From a checkpoint of a small transformer trained on Wikipedia.
Training: a variant of Muon for these matrices, 9369 steps.
Each number is 500 + 40 x the weight over its row's rms, rounded and kept within 0 to 999. Layers, rows and columns count from 0. Numbers have three digits each. The size before them is the row's rms in percent of the matrix's.

# layer 4 attention query, 384x768, rms 0.0814, rows 98-140, columns 128-191
101:486470527542482457523529488477530445497469521470525458516526489513475475450501574500483516537460534480550448577451516493516465501491566468536439516504563478521487482485539501516546447561516541
102:589541429507489558544527444515533416526535415438547478444543556468481449482455509487498511513503507534540505512554504502476571498500458538524575490473549475423551496490526515549503491503458463
104:565529526531457496420540532502483524488510460429443582575529498417549481442452470526476541472525517454490499581495452527497453503522525475546384475544491526507467522526494447476559505586507525
098:531460484473481500455476473491495550516533466500437452497484542495490558518502437467501540525504501512477483540503528531503541512522542492500453523463564529422516557509543457523472487484492445
097:544436455488459515444535572478544421560526516535506527503394510492524471503498421454493489476526458491516495580492553577517455575472482535507501502470473551520523550472580508519477547496531563
100:554531502462482505466540430479480404444555491509513543515520491483542584504493460515568427459544534486516437507483448505490467527585442496495507508468534554400561510477452487497441515475574550
095:505471515531478462499396442487499501471422423417486494513489434504489498504550423506508549475498555509494495481507525554494520509570541498479535523491446539477468491478440471551533498480464518
093:446513509522497526448419487565529552522496512550506598481478585578517569493494464491557558498493546465526520567517506484486497476495453504474502450547446485565509540420495488462461488454555566
103:469509507543453578503486522503425527444544439522449475424528454540474541447429550535485528498533495533498502488482445548491454569512423505466493515522517524530508527533535490440485494516562449
103:527591466534588483436511543436486503545558504543465517444475583488488552575535446451457508476495455524500536476434557583466497621465457424531509528608490472588492483593563487499514525526449544
099:533466450447523516560556482502420476502495494587439471487543523502487532452510494511505480551425496464471421541481530591536548516394473495481495533560488509551559538423459515481554537499534486
096:520475446567475492467464460494531541465552533539470564498546494521520444509448518484554546599514483474484511524483477469524507447526593571491510472457496506483498491527582578486485520483490492
102:531531505471499500462524429444546477468483460518494528505541531493490472604508556521485512465555530533468474500440498497547467484555432545551519459563508527522520541515460533503530437469513498
101:542479523551529439451488487488496482536501578475416529515438381549562557545423434512566521504498509511504490552497544549514524464574451406514494446457494530563518478471522499440496532468463470
101:515518554435549499487427541420512472496481479532490458475513426511530433489488543472491468492533520522509505439557485457513445509435483560499548435521491467455494479463512469568502548534543512
097:510498459556497515433484515488517504459542492439551478472551463542517575508521561484482548476515514497431498382518578528518558486545468527497507497555497522503481519511511602566549553447549443
101:510455460470520515557476511508529456544430486537530506471533496479514502453422533471434535570467469496539486472478571540497506470458509544569496579522516428438481472541474479432482489515457521
098:489489457493544492513509506430548509532502455465532523493461526504495488545493528508450523500478460509496470542555515570503467464449461478501573476426543492507535471502477529547553581507461592
094:516478529484467510531509538494499507475506513464483454487480565546544476505543417462590526488540487494476457476478497520507409502406431577502483507435468483450502466511569411542517545426519548
101:582511512488493597473522489524447599542597552475461462493488551471440478444474460511413492520531562500502509435547496546507442503556454457459547436502498450452486486441510551508443545525534482
097:450567504475507523504477532468502499399509506565471559463458426480501477466495511508519487416451434537554546501480517572541515507519507489487489541510519489528503456554523561563487512453464483
101:550519588530380581550512519584464510470509582431556537579497433518503544480506544485455573483429539577475530463438556510490463483497467525521473474504520515531446457533436491514500466434474523
098:509497497453414471581495428487496487498490455554498497474502505540564474486511497460467488530451551444464485491537431476559452441520454508491520461490459503482437545583476581578491457524510521
101:504535535536425499437572497473494585516495457493521554504493525506506518449555444498426523555512473518517501472516488534492519470508467533511500422501509561533499533416507503404519512534504580
100:536494461497468456534488576484546504500471492485446482479506463482477489457510422451532484529452550513556492487470512467423484519489521478542557518477512468371495569521444464474519594455562495
098:511421535520502447479444578494503470592507529540542469466538553563514539512444497473440523474468555465452543491496518554590502520530434507538497509511390460496516514506494476467446504481445496
095:500452498538502548496455421533465480450538485502447541480501547540485364444443531543522495567498492542507459435466534479552550506537415518510542520474390555488525551521475511527469500549468457
100:488533561514477531545482528505499520522543453511486523442537557563529518498465519519501499494498511467483476527498448487555547486491586464506476500434529456521472443513458473514453481538476433
099:499506465533499466502459504486536456537484485487476492506471567490549469549535489507477560503405544513520438562531488484489526522494422493533579466449510516495484471535518496546617490519516485
098:503484513493563537542510426552588525544535542441583449444515430493458606531496559458490431507503439512461513507509504471499590468543504489554507543453427427521481518554538411501485505496505543
080:524489511436523500470501473543574518531515505441563480504565511515464548455502471496488538491454515481476524523550543564469501500555515486449536432539545544496490482465499464465510507614513483
078:485543539517496502538491483519451554520505516525570500465422456490536537491495455423400529532496509500494452452545528490530527450518491501519503449499494585549467500473495538493461491495427571
076:463581551491460485502495460500469497489427506532535542539538447484563478538503573519442495487606505492546518502513531542441527506537483454493494433498523516522514487500468473520546481509487496
081:456482535526439537599524570458508430463448542494548510469442507498478478460489531456557502535519563460532437403510507470497449513431481553489433568562569524482489513519479507494521434455525501
077:519483517504445475515538519429490518421427495438487474566497485538486504482483474504582492581513490522612438539526455515463507581532506505485438540440487505468520526484515523452498471511444540
084:501450453465504528496491485543509506520417501535500568552459455532484515454458453504562502523453472503541488508498541472537438590502487514509526532503519538464518535467504478473523505543479507
089:490509555502487466435489528452466551523496448475493458505429510573503429488535514547548502472484514450499535364509483535550426584533517497513560519564541507592483589439491562555502541484462464
089:477480491519496432436510477539501486472551564479456373593524550438523570472412520576513453463551565471563517503521446504419496529449475462562517416545567511537551556445579549504502549459515505
083:498549457561509489444507541505490530519547426469437520556455449426526468526496516546531427463526503540538463469514532513515463457460486518538436501525568483523523476535549523498457432539480505
088:567500442460548517520500540543495559490589585525554470457471435539540533504532492517377510575465486507474480505473524488492495473498494505486499510489518515519538486471560528496513514489470435
083:522507497501503393536576539556546546439597453557549533473498482465473518487498437552516494484482514479508520474538539516552412532467493513565494492527541448485553456509475539462583502455483512
086:510517501517499492433537417460545464513492491534425443512504458510538507405476519522499584480467531545460526494485451506435458492514554502556522463466543482523411511466572517509557481553511526
089:545471471521537530482483507468515512542501506512509527493485534485518496431537508491482497508522433519493553522424451451498519536527400450521540475490510502466483426474506494624480559506520573
# layer 4 attention key, 384x768, rms 0.0819, rows 98-140, columns 128-191
100:544533447515539514485513514424473527460427566468446489499544555408561472511536440518538496567496568505510479478506494498535529511479507493428532477457463460513526496487530510490442547459519431
099:498470495521490497518487536496526501514475491460518512480587502536472518496493559485471527544573467474488478495525503440514550592570523453522535527476537488527546500470513494544548498535507416
101:478466459524474466478493547550460547521454539495468441451467505525438464551447467561575553564423482481438428431531488515488524601532532560570512449517444536463530399510550506456475534462525491
097:472525558476480505555510557462487504478521512461433461468496446474499512459439484476513568515519492523534490519487484517470484522540548477527503530506500497532483453518545502421431491469489509
097:444524588492477475490485453498485492461510553474554496470580467452505523550482549544513533534492516577433520439458394464520486538567452567542512492517473469496530534494508466549498415486500462
099:464452505465556478478531536541477523483496529569526490571493520474504507496437456455496525489592547520458455510481483504486489503553455513504515604554430568512506511538526542492477539547558490
099:545500505491490499542455381530486543497519442510459546477483479581489549496518528519449474525491510460556507464462481491461494550533424495490458455419489417528484473493485516497469577493468455
096:533469483533482423564490478521439485478551526492452492534408531549454512529489519510543506394473497547516523524545521462555541433497565488500464481519532464532450495499473483531521519483515501
099:450514539554444471468566470534414525532493455471488538513491535436483503529446451506480474526536533543549475487431508586447545483495481472470517538444467467478504482471525468457498503586550474
098:513472443517478497523475527568523451537442509433482503486524603459451472472541596481541475551554565521457508463470507456472536495488516535454511493489519502485512508564455507506487462527499464
098:485524499555507497454524585526504555557466489459480523499472567536460473433495490541527465465509565568539502488470558415503470412543493501490447421436458461557515465575535452605470515478473515
094:534501485544472498565571526454499479531511511493520497483497414500475485477487500513451519542475555519537480524513513502405512486437515457462487471441577478548419467468525473479477520534501485
099:474480470544496520503439467465488503547495536499485516438567423519504495516533441574540488488476529516498551516545484491472534539582404497459548561483538475515516532506548468569501527533499568
100:385516506491488507548473475525484487467547444484531524505526559505454453454551509499481464420509567496502470516546518488486564506471553549492561533535476533525486474529489458453450469482563489
098:509497479507477484536497486479478537486474462479550532577478534471472547478486532606523445588489447531487476545444513507485415432519505468535502511509563503527562561519484540555517453519549493
102:554501544471533516423473506460538534439466497566491482486588550421439464535475502562497461490485614488545545554482471515532496497511475523492479502464410567510538493473481460498572402541502457
096:529467509496512404556578435486477506477485512475445416478508518458538532557487502503492547502443451496495484455472561479599462513548466450534535584519483483543540497463474480587481522491546494
096:461501498413530459505510425481543449406502537539485393501435450509480497530439519494517487478514486544472568435505494535483496476555541431549436415490480514447537492525516496540524432492536476
097:487469504430503471519566499493500444595507490511471535513461496452464484508432519519504499463554497475427455519534489422507532435497567457482583495503562546503543488461508452546455507530519462
101:514552490522440538514458437498493476465469486496544573475462451402480514491511595504500462460547467454475513508470502457542580513500526543482504549484503516505490488500468529506558433460471449
099:512559506488502413560450517490520467478548524514488482486481519530557530545534421539583584457530494500444491458511483460527424566475438486522538435541408570557505507518417446552548435477467480
099:519519555569528516430494532478548488407452527406515497525474473538546503525501559477406514457563517529531527457511484507487505607494525483524499525438447491485536511397477465512616519501522465
096:527504486468522436453507434564592570516485475442498513528401425467526524507443470534442414530496490482568594491424516439506497554512444411521533522478530429454520452520569513478526451509443467
097:426527489487553429497489494434506499508530545530567368481558413369492496462506504505532385507442484517496456538522539505553523523492476413500485523500521457438448486412500490471456487500569471
100:520517483541486443513493522506519501496472537427445569454527485537464536493488522528494472487501516409465456471473572513523488478523466486503498516583470485453507488472521546499513463528444535
098:532459486570475558514535465523467496473503480496531551598560411458478515411480485451548481521459466471485507501525472525436463502498495486448427541497403466527527521516489517480531460526497513
098:517430492487464566501476492492508589477514480477492538487438430491549494533496463472434490556528443434526536516585499461480527548474425471538530508501546483413539459635545487462496474504541507
099:542623481488441431521435537516496486532524463441537528510544473442497496511518539481566458552491472527475481475486486541455508492502442544549496532540524507532512501481526542438482475497523531
098:505520469544574485438473474538485531513521513516475484477499532486549486475570578527452457541511463488523531511517487522528577518486448459541467481478534454526493502470452482498532527570467525
096:545556503490479502401507433433450499516492585504453568542493498527472479517527534505537552523410515445500560510473541513486511551500504447541501543439444504465496497563502534539550471539475460
083:501498537597457546422441513453455489462551491476491497529536520480474471531519505453518459469550491436541490551498458455514509529494509513520510584417503490490527530460414482456517465525483472
085:477505497493512537512469485487568471537462554553474522521552484510468475499477558576496428472399553522446539526464513620494508529526472460521521476466431515500472461530575501479509504539525456
088:574527501548608472436429463554442533482576502474531448503508445453462451506500475483511532470496471489512499512516488477538536547498473587505492501486488476429539523412509546494529535507521497
083:547510501504559473523532446566520534573515500522455495504521479537452531534480479479509541520482456505496547524486477502490415485539422507527538426481594557510503560636576520455484507531478448
084:554530537566466518490463481544526397475529571551547464540482478471550496470464501470473507434526484537471524439549497541524521573458560518463527511496486436420508551491482513567503509479456474
079:479474430446538416496502467483570518432532480529484561524437455468454450510442515458477471463544447603480523447431489544488506520522442510481499499472563472501495472500544468462511439402488544
097:455407514499485536478449561497536556496454508507497509480426521459522551522535473493528504559472502526492516531483545554511594482529520499570538490558478441530475480529508509476499424480504490
094:561483575482502578526521497482469542505545426488528532512574465501424476529499502537487539514406486496468480492515480495504430457480501589517465428428540536540482454497528505461555509518490487
091:468500506547560477512562491557513501545434516481504505480535476498561512521435502494452571528478506512494560474535522518442483530424512518536563558512501467488510528474432505584500460517557551
090:525577502540475464506498489488516518497550467452521480517470466540502494527536506449482515472502621537449468505597537546486501463484580518521542505516515445458552453543496533474434489543464528
095:403522525540503419440439530436496490487436528514511480513491490584544475514502521487526514506453518461467449503441574542541434597533509471513499460556475396462484527507491533521426482487487459
093:464477502434460487506494454521471433476529454420492445535496560511437486555545494451523607533496497592541467452556520489499524478439477520499577504510516603507496566525490459498485483574509472
099:457460433523531514554549442495534502502471552433498540513511505473418508526437500484434458460510483526467541499560501509478526434491468524513444503502469553547440458403529484523510526483533506
# layer 4 attention value, 384x768, rms 0.0806, rows 64-127, columns 128-191
099:458453540547512460457530436447462548538482495544493520587514529440532507553513499519542497467517521498580524454524546520562552508498511465515481515538496539451513454507528444548485450554507544
098:462453484525566527591543456464514501484452517546562486455530411588451402551484489495507433554510472444540510539531511489498488542520552470478505508445529502481437472440488539444495537462449492
102:521526503485524484466410504473518501434583430480447407617549465514519477475464471515485588485573448560443492509495486546503533584551571511510455423562498431465507505540523529453573529459486488
097:523586468497536502498517552434488491468465530537390534458587565497465448533553477492570420461468467488416511451517527527490465559531459481480559568515469441537491523464499542475492464522486519
101:459527598531490537474476535516475507532456505507436464527493558486506504564554513511481593506483571461523472440552518496526447464533450560540513454519523495449488570458463461466525538562542506
096:499458499520555477527543504529490514502432391472476463517497558524578438472504591537528503519558490601468435416484538478504573431502561567508473492522431478466518526523527563494535550574438443
105:510417514454498596499512486489477493536482569477434504431454519477554540518448524487494473509430571481512473497517473469504494467444454464475495499496546461586425499444452476588447574435503476
102:489473481515493413545474471501522459458446492449518544599500523453547556469529528523493482529538462457470520565492459514457529477509586462514452476508508485490499470530450466528490486474481520
103:526500542476506482423460546447537568520502481584451603475544533519473461410467475492509431470500502607470428474533528498507556480497393532521612519458528451503486499572579459537441545557516513
102:480518519403519500474480505459555504513486476502521464494581514566451509539534575505455461531462480506541452525509476518463496493574474502512558530560500502433528491584556465466556571497450494
099:483459505507456505579445417565493518472487535477450475525581438488471474482520546511522558545560515493480614500498517516442485478573514450535434479518487494486465460402387513433487525487580496
096:453528489575536507514482461476532542452514504512518486490446507514453600556421533477566437440449449490464446497541544535556521511512481500449460516485518466423556517490496559429462492459547515
101:520471465498474489535525559555534495430477522500489457460594502536521570515481407522515511548528454474505498475449456495488490458424512446444540535512491503563466540497516535509399602547507495
097:518537501503514467576611453569545437431539550455509459524424538515487503485494520408532468523514473532454499485503458513521480540524516476499593409506471584510500532484467505510524497486485495
096:468499496526494429488527414491483501500462460487479439517503479449516512436559517502533513529496565473483547516498480489520521466505531492573462552464565469472476471429449483530493472454497484
096:421549485482559538419450423459514546570504473439486447472538513600530503500521455446519501532498489518426502457526521417531579528490505462447542487513514502525420472435477488591567462490451487
096:532452478523484583520535534456485427505510498495470496547521512580505536449521454506499528523485469504503558499529407529561476453489456546551477475534547496586556510468519485586522528493553521
103:521541441432563503509559574498516505534457490531451493479557451486509468592440492484539468563525503422473504505448443498526525543513482467438518538465453490501496516469489429433530474433464521
106:500502415488499452528514462469423491499470570523522479484473495513511522506545469585479498469463492493488419465548514545500569496470484512518401570553512498531497577498491566440514470481536502
099:610533477489460527429449525534496506497509547491513505558468499522495535489429458509480557535496508459519540544567509521487492554402487546559492478479495555524527517497505527506498484468438541
102:527532517452421438413583486528572479500530489552453543461499533486463486420517518492562506386511460558491494521512539472479532546468532467594536433513513477413515466530482562469475541500501497
102:452559560537524529514479483569478508489421485549502515584517583506476514481555506503479449469556512486598544537514590460515514481480511460450496458468467499517494544476530515509444446461552491
100:456471542443471484548523453554519496540547489468491503442417513519549449504528501485463475485490509507549472497530536521430457540514598417431531468467447508484450502468484510502526532469467536
101:481500560493525513519478516415425531517539489497499495523475484454493554471556555528526469525529535514543503568484513481488448440444500488503459484473443487452520535480509469557562512560456506
102:496488527507539453453465497483548491507464502482528604577456549511540504579521468495572439466460479581500541488531519535512434505474530478448501467467583453497517454460462533531503536525545502
106:463472468443521520540426583445479504566530423423483475432505480459490499525531389449485471548494522500482504505476516472551562526507440564507508498528588472478423537463492507512508493482481504
101:509498457540494490485485518539449537520490424521438479499515542533566449424521467481556505501555445514470556514511511515514504482447512462470428489516558426497530505542445579443540511505456533
099:479456427505424465497519564553560508562497474580540505629520452474497502520530434509453460578463469478438515443524539496497489498529508482448491499491526559477445457393519456468539460559422512
098:511407488487524482558494501470514487490425477509505481412441497511521482562504493545533509451479421430521470552477444513531444475569594456525545533443414494597514475549549542489443451468535499
101:532452547472500540500484497546563536470533565562556532550478430416541454506557431510496488542518594490556501458459472492535435409498501480502474456471490591473481436428526499519430461455474523
102:490504539407564522562458459458477498480553465408440448540500506526503508483480521583521514479452572422522503508450503462528563446505501498566382518506514480544501417492437425528431473453500559
097:504535488490517518484525475528516561499524473464558480512475511574495475561530461477482454436504485489418532511500550486535480560514417505439488481447545483538525501559480486425497539432617504
099:576484507485489417476500496469517543554524544526441548518481487495500477527456463482478532543511487497496554517533464508469478546521523539492463568463433480517539522595464474548545522525507547
101:567454465483460471474523552510523495458412560522520521501582518427492550581479561493526541529533398499512507488476511506561455536504562526524493494460482494516541508483459489482533492541443428
103:445553479474514523527531552492514531574503538522516486510490509465415482507498417530449517501476566543547510526455470470448500511531518467451459515437437582490485506550509453502495513462479567
101:501536478517470472467498481409539584475505482510522501489466487463552525454488524460525478542490425506485457503474515549464567484480445565494419529549572546496536467496478481541467555468448472
098:500404512542503510400465570518565592558440524495470520524503529511530526504566491469498489577491501413503478456538518534511444507456512439525451451495517473504466519457474463576514486545491553
103:503499525513443498453561470553500500503449559571515505537468568594491540452453572521491495507448567509476488565435430457527527464446540488489523501441519466500458501450487492534468511448514467
102:518548474421533567583537510472491522516589451480506565523510456498514431453507475503509499483482483545470468578518497489545374484459462558503445415438497440514487427468482581474531476509462508
104:442513499484518521519529547442436517479480460539538499394494482550489486508425463455471533515485534547491482473506514449440404470481480518496548486492546443379404494500535512544510490444471465
092:502497530466448518558514538502554439497453438491551530474406476507504453493476556511491501512459499482526537610471484514478499530488503456485529427435554456486499487494455547452498446512508523
101:530557447457495474529557460462536470490531487482512509500452545545449480525499538551456509503501552472470473523538508522440534533429483457486431474495505513459532511483516518502576501541402489
100:559526511520530479509503509541544480492582526556532455426501496529467538517513492520537493434493471510489575527444438586498531480463557391482472506406495523511543458440582489533481484511475508
102:431480448454522467420447526572542504476509515517558530505479415483492478487555506421529523484420439513520520413455528467438574528473535459539640507583506481490432452487571548496528435536458508
102:548504496460503504506431498475531474547457515457515558525439425408540526537452484479519517468522454488495449528514501457536503514482480535552514461457495472561467412482460482473492534499607466
105:497511478495598491555485454503502569522525493493522523519536507581492511530475444517566479462526513449473494548526433498571525477454433465497528536466528506506492549495467527517502597480580473
098:514508511491481548531493416479511467426487491470514501549557464514522513512484516436472550473494542508534502572519512478563542441506454532553513512545451517545572543432564487523497451486520483
105:431457518549496630585555500552452525456517504564472503446523547498580514467547605469509482415482431488502484502568514520500557491537499485559538456554493530513544544467470512526460595469446486
103:488458571500471589470510515498460524449603477532522481474491511512503493484474514470552454482476574536459522536536434489473479490442424477546482499518496505471595482533534531505490523498432526
098:564509441465523477506511454517547499521533544453571563503483437485544501465470507482517542554465388450501615506521469463460499527524430493457513489444511452440522459533488478396511502473453479
105:480573496454540475482545527415514485534535526546448483467515526545474459509552576491524506513489489507562499499532431457492450426442588535540418476538479526496482472501433470563511560527483528
099:560484484503563535466514496552489470487453489467548391519534480439410507419529457523531503527534573512516468519558497460511491565481530510438489581586424529483539513422511533519546474530571530
107:501506504573568488501507516512507547453483553496513556512467534507456499445527510538493540518494504461442467496428532498546512517465507520516470477420469492589495421505507475527585510475448511
093:566561442528523525469462501531506476491506471463547497478456518552485530530550487453494563547485458453445478461492486514420458612482497409485558493526525522580498463487534507538452511537541408
103:559448568503453495416519551562523492509514443498494488513563496535511503521544511493512468500439497583543438507514516428412554511512527607511429562536565474484498524509399496510469452505439471
100:557487483514501440471528421497446570523481541486466477510437523503528486505478583406501554475507448487495548479505548502503504476459543485424561507499577487538487550508394488486540527442493438
097:585518464519473492482490500481449561547475555506564488460498588492427484514409531432535479456527520558526427536430418461480495552499459497484428529436565433453510511496463505458523495503416457
094:490530536515509485559485457557529469450524475469535484537497533575549511471483517532446449468542521495486582523494533496576468508465535486487476510541458527485406430482501551462565489534407521
102:486467520516561521434452478486482520523484585511545474483466512579505562482482518511502407481455453505557511513479500460487544496469449506456452533442483462576488467414494540524489517515559481
099:485544509428451466563471472465455529481491504551503476546497455410467479472520479458446412564477581442478515538545523571489502492509532500547536502490543474451500540505530488502501478508436502
101:495549575571483469473561457500479423495481440485471458517514431502433435469504501498570515510493376537509523486500517531456485408506420519543520540510507497514472552521464499480501522507528571
101:576545485405485507554478511513515557464537552506506595481440510486498529480552598552440485437465564486511538460508519506460449496511470480535550513471503565525509506493499568451475521506483557
100:566528493408574509495477426463451575596472533563518521500544571508520553510473478519472456496542557565485473485494510497524500528496513485484508518488491515539461526541486508395511581512495499
102:576483540447490460571487476521612469442522513517560546530529501490578540470555459556518475520511454478529472541501536473470461521473410499506500402548485484507578442462467521492542569548466473
# layer 4 attention output (transposed), 384x768, rms 0.145, rows 64-127, columns 128-191
094:491520492493492537528461528498501455480407534499481507490465484590487547519540455467470531476472489505475497493525474501465469513473551550514527501478553499534485524468478494471494515510516510
097:543482483537549545470504534509462521459522468524461516488534484443539488405539536548471488448463501574404448490534490450497515479549451500520474505500477514520519498523493447475434539526492457
097:490518505564507560538535512541494458529455546479566529416463533461518496457522503508501475463535549456470495525539492468485524550476449473442538569482464505503510559521493485558545540534533508
099:477441508536500494452444527477511528490460475483600452487497477484559512453533474518443538488512581543587469489507493423509526479528599470425469456458482560533563503472557441506499541500496523
097:446513460496412525558529473452486490527480487472581516542516479482500535490498527525447512511520512445475461574515452516520494452540618484491494469507501512502472463595521482533509457491476480
097:468527471516495507529433463417483479502543595509523485561507487495548535556549510475533555435473539478528537535521473524484525514513515462552670475482516509504514419481523440564556491481562515
104:554519537520481421512470494514461510472478409524517496501466579542552506445477478462505506483500475463539517417451485519488461475516534473482497490514505489418490450514510469491553393530557578
102:395533585518486525417574533463483458536569485593462528598559542577536435535515471482453504432470507509499469477500485449585496513489435558541471531449530583517459516491609604456542508500514457
102:543468549472465519494503490505434454476495544424536461559476471520456545533518500508464512576515503464541525467502453449488462537478545476455479551453409636490470465456455537508470473461447529
101:479504557536468514496470530457460453494482524489500504486423452505447534496512491495533429476492492483480528475567502458539497550433539494495509498508468514498464546474459489552503459533550508
099:528513445566510528498554535468576475523471446510490540535481518549527524475476509595572466510497481432549456495538551435497431426459473519423578553545518481561514457564593521518525601477413578
097:549474520428508498490512537459513507493542481504512503476495428548505453383526433576397556531517514511571524561523496444517534532467497481456540503504470503508498482495507471533530478488488473
101:470506547443550493381509444490465483534517481469541507517398472514481476598546587432496520457480492514503467371579510580418475521509511485513514434460508493466543468546520473473528483467512523
096:479553524492411473526383491525446559508493533507515457487554481557506458463500516510461506450494511487515520479543536457475499532419431496594461562512506398500501377505572508439497498548512511
099:467568513529444494547533551512487541491463522459455544534550550500554484470467557503451525515465444529449423493473513396458415548440464485528544463428446524568457523540539530445459522467519512
098:519495474552460472573520534457455379466464503531520522510447504501447472544454512517550474529537522521471576479495488592488427489483484441528509517530493519495493475563548435416525547481485514
095:487518498468587474461515532558572511529496431456563519511518474470462468500456552462476462558527550451481553525500521475511516521462553489473541629388503441447469409514479502424470507517453499
099:499478518474428522518469451499530514463546519428485497388520484544465532394508460484463533478582437526475545462490540500470474491434518492519485469544506528491481513509528570504447515609532555
104:475527557525503444489523523484495552444465402538449455493479521448519434583460514424500529419494559503515503479496583539537463482478494512537537506512471486452520476502525474527498576481553541
101:434471561517513459542514476447513490542486554490487516550588542488481509546567500465537427494543442513491518470398501418510531436583468505432470484555470476490393474452413515483515469560542419
099:553463493520485512511449548458498590454376518522548542478516495522494518513544552569506534580516539451513501520487504436462520479504516554504462471466533433493440485494516510450533528483485487
098:588440471503496470516470507436478551573552501487488463485520409476540467535463470498495545491422532502495473486520443451476595550473464458522496536537493505497463485511484515446508530515447507
101:495481380593546568494521510465532489484449502488561489518524474430506479561493471512462430527490503502450503478523495542479540442529460547484528518543498554525500504498490453522494463524540501
100:492536494538431513436486502490461530501454488476503429450530480504534482593518534512517520490417489560508527475531496509546528504529437532440576490496496507499588499584517570473511488506558491
097:541537411445476553472501483421424498493522478489491455490566487486500475438466487524448469514542432485433515465545466480498522482523548498451475470496511524465498472447486475464542582477561426
100:514478470493519488479498479580564531447453531489476469540480559518492497490473556487457507438557491632479557452525507501489492479490486443450440468509434472535507530564481457527552447440533487
098:464485531494517528482448546498525485464540527408538484473507516434423547602438537491466465507443525479560469460483507452463506487426457553497602515501477476488512494537503518458524490497537524
099:545546543515595559474477547470497578471522540438475545431529465501442530462455503456603436438519509471524559503476564482514550512521468497563540479528528473519495485556553505468445494490520519
099:515535482525475512538455515559502470458610490480490521440553481482449512455464492470463521481563513492531475480539503454498498518518403519461498490549552475410559492452486437534473503509420500
101:493574540528493507496536542475448390494483490537505524459591528526482504497502533457507464438486479522524464533546540506520549458467424502530484526553493486538453549574529550477480445516481499
097:528540454512503525468514520601494490542479519481502508502500469507498485482549508470519459523599463526507605463546450492430516547527459563499521446475501491463496510555524543422485485514514441
098:522552501496504561482474503513553454490558489559452468534529459410538515404456571524467542558523517502491493584529513505544508464424537514510541574542451546505503492515544452481470472531536468
100:470398497518533608495538505561548490490456461481541479479498554479541418503503530522493553436453527496470494487468506492537496443481528502499544473491571537542525520385495522513541408514453449
097:469514543555573516530495513460520505551541518489551569526534473526507515426542581540552529484449506414543489512538536574442557493503510461452526497549530558462404494512504496489534432449552529
098:552484562484497528432549518497462487398490480438534471488409467532579445527499480418559526549526407485485569450523454543493453501502551511500559524575542419487521509478502494479517467520517483
096:501453471513507490528505516510458504495507505553450531509526507456491450519504514483529501523545525532491494466474524483540438595521520495532504499397425455496510577558505468446482524547495427
101:574553529457554458550499443457497407475575460472505553449451511495513480507459517512469549474539442512504497539442551473478496497525449547503571560481460429439522493499535466465506473516510471
099:438495470581463557504473557443524519487548420523512519455506471428494515557501497526495537535470456448509512469502573505465537568585434520589555535504537538518566521527533467463549455581479462
099:506521519589425480444487486584490519498401515492505443502541531498456482539481547456490470483482541420523525463474497460486486581494503421488474514575480572456480560517567504423514536477492520
105:510493528457481507488481521470476490510485535509503491527506556449505482492544493528463455424466481481511504530468475487510554534560532524464490501513507589567511486516443490526471505520530541
095:500475498559578429531473522547531500493490506588454491572576488422539512505501485444517567469500510527547444443523589508514584473505453524477519516534459587505509541483540511454465534509447514
097:514483424546506464475409498518520480516461466473419517491517480515512439404465452465526464451520498520521568462532488481520525498562473547528571549557430446527516511532470511547420481485498515
099:499408467504496478442499497542515557457472473459484459500497473554534545473466491495453505516507545548538433479541489451576501576500483583533490535541529470521521532510487573441502506518547487
101:520548537525503505550517519496468471510462518534504447470528505483516509513406534561490537498528525441494462604515457514534445466463456526466500467465464529446567571489427489548523504462537427
099:511497450527489472461562473483533473508541528536452433491493553551502461432514451545518537540520540465463501478530503490528477461453500523466516568462451473525578556461514510540468503491509516
101:509465550505444477491481491489493517492461544489486529490447474536500504486460518487501513503486508530458516512474583527520480532582470476481506478512541493598541472560509516525489527514437444
096:536573534535458438428481500457434539590510544484492501486483534507518478400500481621448427540498569487491541499527554485531389499445490514454467448511548488492405437529494515425472492503481506
101:500539459430462379466459474506500506522495444470519539558451513475492495585468428465415499501530521513524494470484466511533468484526500458413433506520505488435460510509533546415511538450510517
100:507598462444517484599522479567482502521491488483477418528426477406487435510492500433489461577514454479522515478506526531532507502526533573437530567437542484542451534459410492517487513499608502
095:520442500548493581500524457514454488500497462444469458544510526448480479499523536496518492514455546513494455456501483473472595586419499529532523466532514529540456456497505509499486463570501485
100:577441548459445536536527529517491509367422547472481553561535488518548478492472429536511490463527523453492507504483497494509409497545466510484548537443577486517520446570473542449528475488494531
100:449554490476383552521455447443506522473589490478489570494406516593502459570473420524531505498591439467445600531464529477515509445512446526589490420440480502530525516466542495527454520499467584
100:520493523460429495461479494461501439509507531508583468459536451460588448567467461496488426425501542554529550482545464485465469559448539520527488532509539547534458574455456510480456496563560459
095:485432478443485491483499488432481476518524521459460549499572431505493489419415454567436458515499469560478528532459558521531484496514505616458456481452466507399592489520513519462550550478480571
097:493535502421504476552490494483518478551491542520515478509469516462530448531528476520463523462569569473483500492444462546526476552526514423514532447466522585494437477531556502509543502488521450
099:525451466485463495478473539439505460496500459498512484512529500541453533481444469517498511505468512486532544435463526493512527483511483472481478559457462466449563454443508512586482462524506539
097:474531540488511526533552494502546512454528478502450472534433406523513521523491522528479466502506499512497577488490471475513439444447471453502571498490467517468520502502497482443470531476550473
098:533399537504564507547489556458519470520491589508533525526515479465451470543498465452590534496463450518480517460495513463452512499502499516492515442484537537452511454510514459551452491428573521
099:472508448528492428524497501459424506473497512416446543506517483471577401547476487480546566564548560535398479497462476508481431495496481499543553488526544547450491546546570527499489542546485442
096:532526518463530573447497560556421495530530494459523521397500503535490492513522474542531578434468434470459500423566402454438488524468448512507490500526488518557512495476441494460544478522496483
102:439418454406522454484520477439483495521492568543489537526523571482533568554460487480523510460482596511506452465503504490562469494502579442471478498543495474445521499474534500521535495506478488
096:500504487492554466479477486521419464556477454486536489470516522529526475544506474468542528516511469511518473532519513486513457527516495521467521444530516484472491463520522447479526492548471421
099:613554494584426447549472455493533476492492474476598502498434477540556488554550476470461543483445379486532529494474440494439553466491510481525556423518500549535543473449515512522458443504475505
101:457527441533510509539500441501508529605470506490440513579562407512416471505472533487529513489513511539450491475564485518503498507550567534511469565462527514514511545494541531604477459454555538